config.yaml
n_layer: 22
d_model: 192
n_head: 4
n_kv_head: 4
head_dim: 32
d_mlp: 768
vocab_size: 1242
activation: "relu"
norm: "layernorm"
norm_place: "pre"
norm_eps: 1e-05
positions: "learned"
qk_norm: false
attn_scale: 0.177
bias: "all"
tie_embeddings: true
parallel_block: false
init: "normal"
init_std_qkv: 0.022
init_std_o: 0.022
init_std_up: 0.022
init_std_down: 0.022
optimizer: "soap_variant"
lr: 0.00573
lr_mult_o: 1.08
beta1: 0.95
beta2: 0.99
lr_head: 0.00664
grad_clip: 1.0
warmup_steps: 200
schedule: "wsd"
decay_fraction: 0.379
decay_shape: "square"
final_lr_fraction: 0.0
batch_tokens: 32768
seq_len: 768
doc_mask: true
z_loss: 1e-05
train_tokens: 149000000
steps: 4548
dataset: "wikipedia_en"
Each number is 500 + 50 x the weight over its row's rms, rounded and kept within 0 to 999. Layers, rows and columns count from 0. Numbers have three digits each. The size before them is the row's rms in percent of the matrix's.

# up: layer 11 MLP up, 768x192, rms 0.26, rows 21-67, columns 64-127
# down: layer 11 MLP down (transposed), 768x192, rms 0.259, rows 21-66, columns 64-127
up21 090:482448480477566473504489561483471593517414541570504436538493501481420547481540531530538602428510611500531620489468478539507484548458546514472552638412591487509456520508517501513465450468449462
down21 106:457471535548504492531495571477424501461527442476529498486514533535489495441520407624442459486465353528546546410501424498535585566520504455543620576511493524573581429521510470512513499478501452
up22 102:406412544411537442524463476557477498510603473590449510506479426475515517473451480487578452436470529420543492518436418444444608553493560556472408546490476481503475672388532440523494472516521442
down22 099:440436571477546507561512602510474423507439476448480555529425513510456469432469520503491494578488435467549515444503515465537547417496461442474449585460498464508472474535528512422499601544573450
up23 115:510545537499472522473495469521470546397472479472430499433418509464520480451516559563499522477457606467539509527504568469470475530509566555449497579475542456541514522376508577513556476562497543
down23 120:576525592526420387494493522467432565494456458474492528622589477547553448503486493481387504520494470579450465542561498486469516466411435493497490527445525552495543562501505482448446553403443531
up24 096:508469537505468463519525483548498475507474461501479467564462490505424454440549483591571519493521512491475438511518489445543532650452428513499524513608498474418476516526423503572549498528460540
down24 091:521414413465516542572475470452486575419534497517481500481431456525542521456502546453508535504471539405563526527544602632459519616496405546491468521495452524491543518503485505532477490442423496
up25 103:466474469474542507517376493435436467551522494497488467503556587491533603485518383512455541511441458455615435474485443445577457514549470555561475454597542490483525429590442467471423531442521513
down25 090:467476558454520486468433476545469530608475569444498593501441505546507577535569459462533474394524509484437431569480462498596508548533519508466552530511526493515503442447485533514523470424496546
up26 088:520567583549574551552465451520415498438499479502492432488553570382575499399512505465528471458481524548509538527465541525603409501430510504498503498412528468535427541548519538498487453426464663
down26 094:452487487499447442590494503474493491506567452487467568456489505466504615525457465502544509490466402531555483516504541593468528566525551528559468476537496454515525456538384454572545508545530488
up27 110:454490544448481410477494568315576473487538515555490468454531493488512493584477526557474517478469444438517549530494481498511508500578534433477565465478468437505462550464494459487492560410480504
down27 082:495526516470521516489519506504423516579533469483484431470523510496536458495491538441501541500573515557540505519558488506473535471482445356577475482485500452595595567489426437461519509435499573
up28 102:428520535520470483430454523391474549530429463540487476502492403484412573472560578499449488452496447505543516577578499505495523519548479475532512534465457552357569561584564439437516511539608429
down28 099:536513499508406492469566421488550527474471603445494471494482438549430495476569606477494484498662468469560448520459437477470531523474490509444510499532492483512430478465498419529570481560527450
up29 099:454538502551458467471486480483484475483533447520505521511555497530454585504570510457450416464459454586423516512445611469480477528600433560470552537548505548603537528551537562568549546424520502
down29 108:549595551461547549565501498503611515427575534485599397568501461468524504523555527448459477459484517485506470573476481505502483414427490586475527473491426495503546529480564542505440518486492545
up30 106:439431489473537402587436591492503497556504435559469523473552482435510502513555472488597509525529479420383518421511400450499402510547537480482511499489483537541613499534498546504416473528473474
down30 101:498535481535466466506542510577526459549474508505561525409459390464513507551539584515502487519590438505544503509571460502557391491367424591448453499579516508435449547414481510515529583500499508
up31 096:469540469485554523436488498478481511505569496497459534505454525529572544518521482471462401553511541493449557494510571524469496572408487561488560464440511537565556489483590554570462520451493595
down31 102:580459463509447543490480469557487440477497583544462548422532456449530501470645399510454516429502552433416470518467507500521422441521496431516464493480482479478520456517468536475570456539525448
up32 097:549516534527561520481432413488468496574547482500390532532451416436475488607492375470439527452489503497442533475500443431482516456435481417510518418510502448501561396488453438494545528513546452
down32 099:470551483462551525496467467553420407487451508479373589517556488460456517416436449437491476545563515464541480444428465393580439469422447564559448493545526465490444566478445411545502496439579538
up33 110:513567461444536397436526583514490437576491503411545462415609409478542534544469516420555525373497539510454502487476506559482462479538479602534601459507530498495528547538495556411529571493561459
down33 089:528449540459466548464501445563446589526499467538429647443432502521505493483522558551433483525514427544502556438439549580439516497477457427473550524505494335530456501462490452489545526462533504
up34 109:337490570483600420478483553567563507582478608504454524523514504459404435512450506472520471526558539523470550541474474426557473420554523495480467563622440507487548579567491479451500566529519447
down34 088:559470591606542541461439487456475523515506533485458548566485416536489534399508518441544480392474492525504585431504482428538515506310493438547545481444522405648509537498461553515507580498491435
up35 104:478554511348382494567511582462481521448518511567546557533570434419488468530462484434428491483468543494497499544636472540522503549493507410551556580553446484542501450470550497510453501470506546
down35 098:514627500465482585555555501532438406503523529490553517497456504437525532484479608454516579569564488587471558428520535515503415448498493478515511515433520467527527517543401556568462474473557556
up36 092:450489572486588405530463462473488579443486591475502475547522350503580447526526505538551511466504513490448530461514418479480528527483485623494465487602517610431462537483496536542438478559550481
down36 093:530539501490545484556473587458506513427519543558538483559519407506525469469520527529500478503501480420509515465519555508525527511505459450561564475487508480457482424635467529570515567536430483
up37 093:549460461527476533488467542468553473489518476551464554482490490545541571446478612517496418538387512629495458499389489542399568570440588477527593506519465485486476483585472561584440534475411538
down37 092:520527434464455504550451480522458584521472614537535488406524479576527457495508431393482482510513537388556477544469448461521557477486582445520463501454574510527491458449482516540484473474524453
up38 090:492428502492557483634528489495441372478485514530474558547504529566474564567561474504500502391502556488470493577535489578381475516493571489418485444471549572502485558526475572568481511453496510
down38 096:612539486516461533466445451489470436446485527502522577459486501606550471501364416509465430508546431426491494494553570526438534403471499472544536461540454486521519636460434572490492551554513528
up39 102:495418487431489590439512485477604503652556479523453492530488491531465450552511502473477490561533509538536447559567470463486476493545547503528527495586507576460528501542459494507509457552444464
down39 100:507506511465398391471492474491587540454463492513513503488433516458583506456434501452530486509460481477467418424499478483555486504563497561493525466447436559403518435569432423501538512522494499
up40 097:497571460427581475480542564521484475382535453582589541425484582518481477489469476542549456499585431470524477494444480503495478435502448522467565451462597492449589584488545497366415537558441493
down40 102:487504470512544437486555510461412436515580494511434544528445528449518503417494472442501553511528489439566532481481594500500466537574535516471466497471537560517506570444526464448443459464477374
up41 090:613488467569436542529541506474554540555466570504559509580483385545549557475499514460486478522493485448465503569489456503589522533566434542418453477478559548479494513504545571372491508491477527
down41 094:486548522505473438553458527509477476517494537491512540509537392470527475513426455516553446571544428523411556512447503546419528489489491481497401540522576446504531492540502564555431580455477447
up42 090:431545545571416438442454446512471585509580453526465440589477465486537603406465496526415538517531436485472524388466505542566497511526519498551536474502566531489487553364510480448505616433564430
down42 096:520470547524477541473524503579624476490472501501485550596535389547576541385550544520444515516531512519398522446512552435504535436512507416521536515539479543483481498446480530435552525527518481
up43 091:424546633483510536550533504479512469436506574565490434411479490512501477529513543495517498502519499485491507475514568555538541517508469403469473537468490523460478480544530517544527535453550566
down43 097:530475560486554537562488475513513494514556530473532568543397502468479551486577460447479521461483532472479500562533502508476487487489516495538540522478545564605462540460441447491525466457490474
up44 096:607517625481503478457501539523550497484513455492589561459520468507514444495536544500535544387424490481589491556467586490583613494551528521511521519545450495511443477431505526533474529553470574
down44 105:545543567532486448486447584457448600521542515441617553585436497552496500453558536523522508493484428411540506557405513467514464396550555635531524508547554543483423456525540529431614411536528473
up45 098:432500598480459533485556542451511486540478451429531500525629491467501586558543534427559428426450516524474539552464483452496474469597436538580484487562489538410574515562512443546529448638427501
down45 099:522523491538507561540505582575404531505398536457509502550486519484548538399553466451490453506422531557489579550458442541452513519415523548516444488584515476526465545515436386495538548479488443
up46 096:524625425511485489529531465509566444568511347561528521394434588468552459462510503577543478408479500605547466497558537445472515558462547467446472517547551534479522568577437601449390526474491501
down46 093:584520548508507431474436488448518406423578521493394433530397489512546590550528435465463456428428478461452559457545622491504506597527497492522567457511543492573456413524433520475580567535481512
up47 086:418513564523481430440408513438485385405547459532528544521557498547384458396558498477515470481531460540517520557478396443397489554477586604508539533456509548605388507478463538533532526518458471
down47 087:412460515529475457496422553523480500460526523495442413473442467513562495535392504501501567567517531477469566396690474449537577477495445481541576459523499356494472464507544371527531531551606522
up48 092:556460546525503466547408517505485528463488508553516417449452460538475527554510603525478531475508506464482524457512489524463417562536551580519456421528410580511537486549391531543512561425459483
down48 087:448522442466466615528463447464474504540433546545452472490456530515485527463470510422497493402522494472466515484565540478626438512489496589503477558526529395363529543508531485526503483541527473
up49 095:414484480520537474500533511480558541470573480467535495508447478479454410482572532507544466460487417479446541536539517558522539557528577518552557506459494458388585507538456523480374643474484548
down49 100:504513495440578465545556534507520459493576455581445505419565459602584399494563542450459499524490472487516534534485554549571538510478414460488467575472568511428549567473521534436491547444516477
up50 104:528563457507582449484539587424478474484521462553443591448535549453547514474471523524486481624491586395453459418557425521597531529460462562453462474479545555481499511534539492539459513469477481
down50 107:611528668485399421456496496513492498544546549501553508439463426507574479488558442479561412527415503499557534419498537443496580459531433565430555504437581498561451388481386499520493480460506450
up51 107:507577535583509448478503533530470537513519470539466447590557531470553419465485440488443453535474469410509494471520534526437468487488536502616458500441468443517546487562494587522464486516512546
down51 107:507385501434499444539420460471460533555418442555534566446534491512542470568513420503528511554577495440458487458486559464477519453456455521573522516529548430517541512363515460509452544438572508
up52 099:535491517565526553427439551469434534530482562513457455476547579427439479501508608466371543381523495423487307566478561499420507514474518380451474624448515499430464431496521577489463507498499525
down52 107:489461577530459641491492467555467513575569555435541500507514507438501574493515484516471497446546530477459507524501482360561396511452510442609511502473596354494532587524570513471492498516449433
up53 101:503494524462423467498489548444456354529488407461531433578456446435590557545552545613530502389459491504500475549473485542409501565590435475384515486440509472532505489506376500496469411480437590
down53 083:519492488468559531464575589554484517389514528527581587477416467497436517541489508543488550563467475424395463506503443540411508498536556497454475401540481449555513491498463445526524528487445471
up54 103:572498487589457559555576516476532395468479465452514443517439495590508556588456405526514544493509553493500514553491518516519489359465560517525499486537414473508491524474430509444541560485499445
down54 097:584458501472537492563550508462492442489532569595470492526505459481544420553457483480465445470420453473534477554435451494608464579478515607494501532468439503502445468426401502457579474402490535
up55 118:470484577544440531440536376461444502452476558537564494518444547503436450557504484470479518447454470537499518549564448543465489475464520508457516578514519463431521525544417442552523484587494406
down55 110:568493589466447418552522530565560550509470593527584422530410418474422531510423430642468503393491528503529488440412465488454574502446396501544478490478433524510452599508485511547556541552448524
up56 103:483539496497565438443572537434524449544481558543515421459483449579509498464508449434570458566496517543461455573517505447525533530427576535490445495515393510582473576517503574489464441394584436
down56 102:438536448466469564427524543467455553462513571500503528459588452429554423573548523526586407479584462486570587519594474556473595413514463485532507503516452428482438471473483505542497487523355515
up57 091:499419460455460413493501448463479358508535479600493579484471517604484427535422533539453459557529469532574464429555514506529492561495513529497480450477528506472583562571524512648498573512413476
down57 094:458496478616537504546435555579535493449486490559462467549456502573525462500454397575434494463458413509543434456517416362499482424521503539412517485430547554513514494589540532414490477496504525
up58 103:502467443499522490488587580485444370428573521514431408500461482552493498521414475547529524559477523392419429477473530461496552449489535555540451542404480475518518556561487553464455550572475487
down58 097:458506519537502520536496409497505503443545549594473417541487488493527499496557529514542607464523483412472512502457500443529567444539521540472534508520550554514472525456510571537573411495521493
up59 101:536497515543529514543600550464412510502394540529488548496412460599552488516444455535474542500478552510494478430490523546451437567413426481459538520477504509480486496500556492470575476539511498
down59 100:497497494409499456515474475546497481527472470504442440494529436557560484452431482541514492548476524567553410509588523454536522383536500516473522438360489649422518462538490464508449546444489497
up60 103:436564531524510538469502511488510537470530501539548416632442508548448510530491519499495535484563425446498424483505552485395445511577544410486525526493476507523579577411396523524537533593439552
down60 107:494418537585544444543368448533519423399508505487536492490402515488379471463480477586563459508507572574512497488457536454443564528523489554481436516502508485474504510483568465437523552627478467
up61 092:423604554507556483375529547513479574487483447585514404521475497502469509543477520506602524391490528502407467512482496441513466487561441456508562625456629502521489514536492539475496510531464469
down61 106:457450548464544560428391434491491505593523518525417495437515497503500453497584478488546482535469552513573482404467622478487508497459539540488545465425527463551514484493510537470531475623517508
up62 108:442497497489444429524561450452432448464445487544507577486378458504504559499487569517478399491543542525427517492447465399481520376458511434405441504494503476527551440475416557505513535474508511
down62 111:586598451459509455480462443469467509542544513464497483475387464530513538463375568550443502556400444454486431461504423453439388489531502461481484407588471503538423494590511524498487422449443480
up63 112:441577559492586462452477641398498523475478522478598534576466521465516536544566473582519463492472408501453581511541545443434484458531514555507504519462482495442538489458420487418559480535469457
down63 099:527501500473442488550493494417469472454544595510554612506463442492438454542518461515456499567581533560552508410502491501517492500386516416571503420499554428525587497518529445506419495417545565
up64 096:474448585494525580539603426454501473425554504410518488461560389424489468556588548521496550538472530521455488600608586478446486525543528483514498546489529512424608502498493427391598496489586441
down64 098:551546446437506539504504511492494544532502466476487553600486468474550591510491448594526483380456502383472477562515470489522525496548543485537541451493472509524415480518560458550409520568469494
up65 089:471483434493573437436512470462496501497474395466498543528619529482560459426487504526514602532541519560535484497558520477502496479541527472558495488447430494593570568428474470561569561519402500
down65 091:403511503532455530457497523493493451523508546473493456549484576592472534511528480524480490452549578453447498566521542414489407473461592665484475504522484460438471533474578499456475475468469531
up66 097:552500517463508561550444539596538470424526412543429549564506459515509508502512510524437585539432522522491432498585450455584548521571505521488610539460595543519442441415450506521523564553476411
down66 097:588571446518545573514457572592446362500526527524546485537537337507481495501511507479543417605503523469573470475515514437522494492476536426566534450508456516503429544500540606498449459515405542
up67 100:483453563347567536481505473449548420508499599488462478517426456476488493503551511528595402498521556525527485547528573585519385556519493579471460504509514424461583405467458476483569431502537487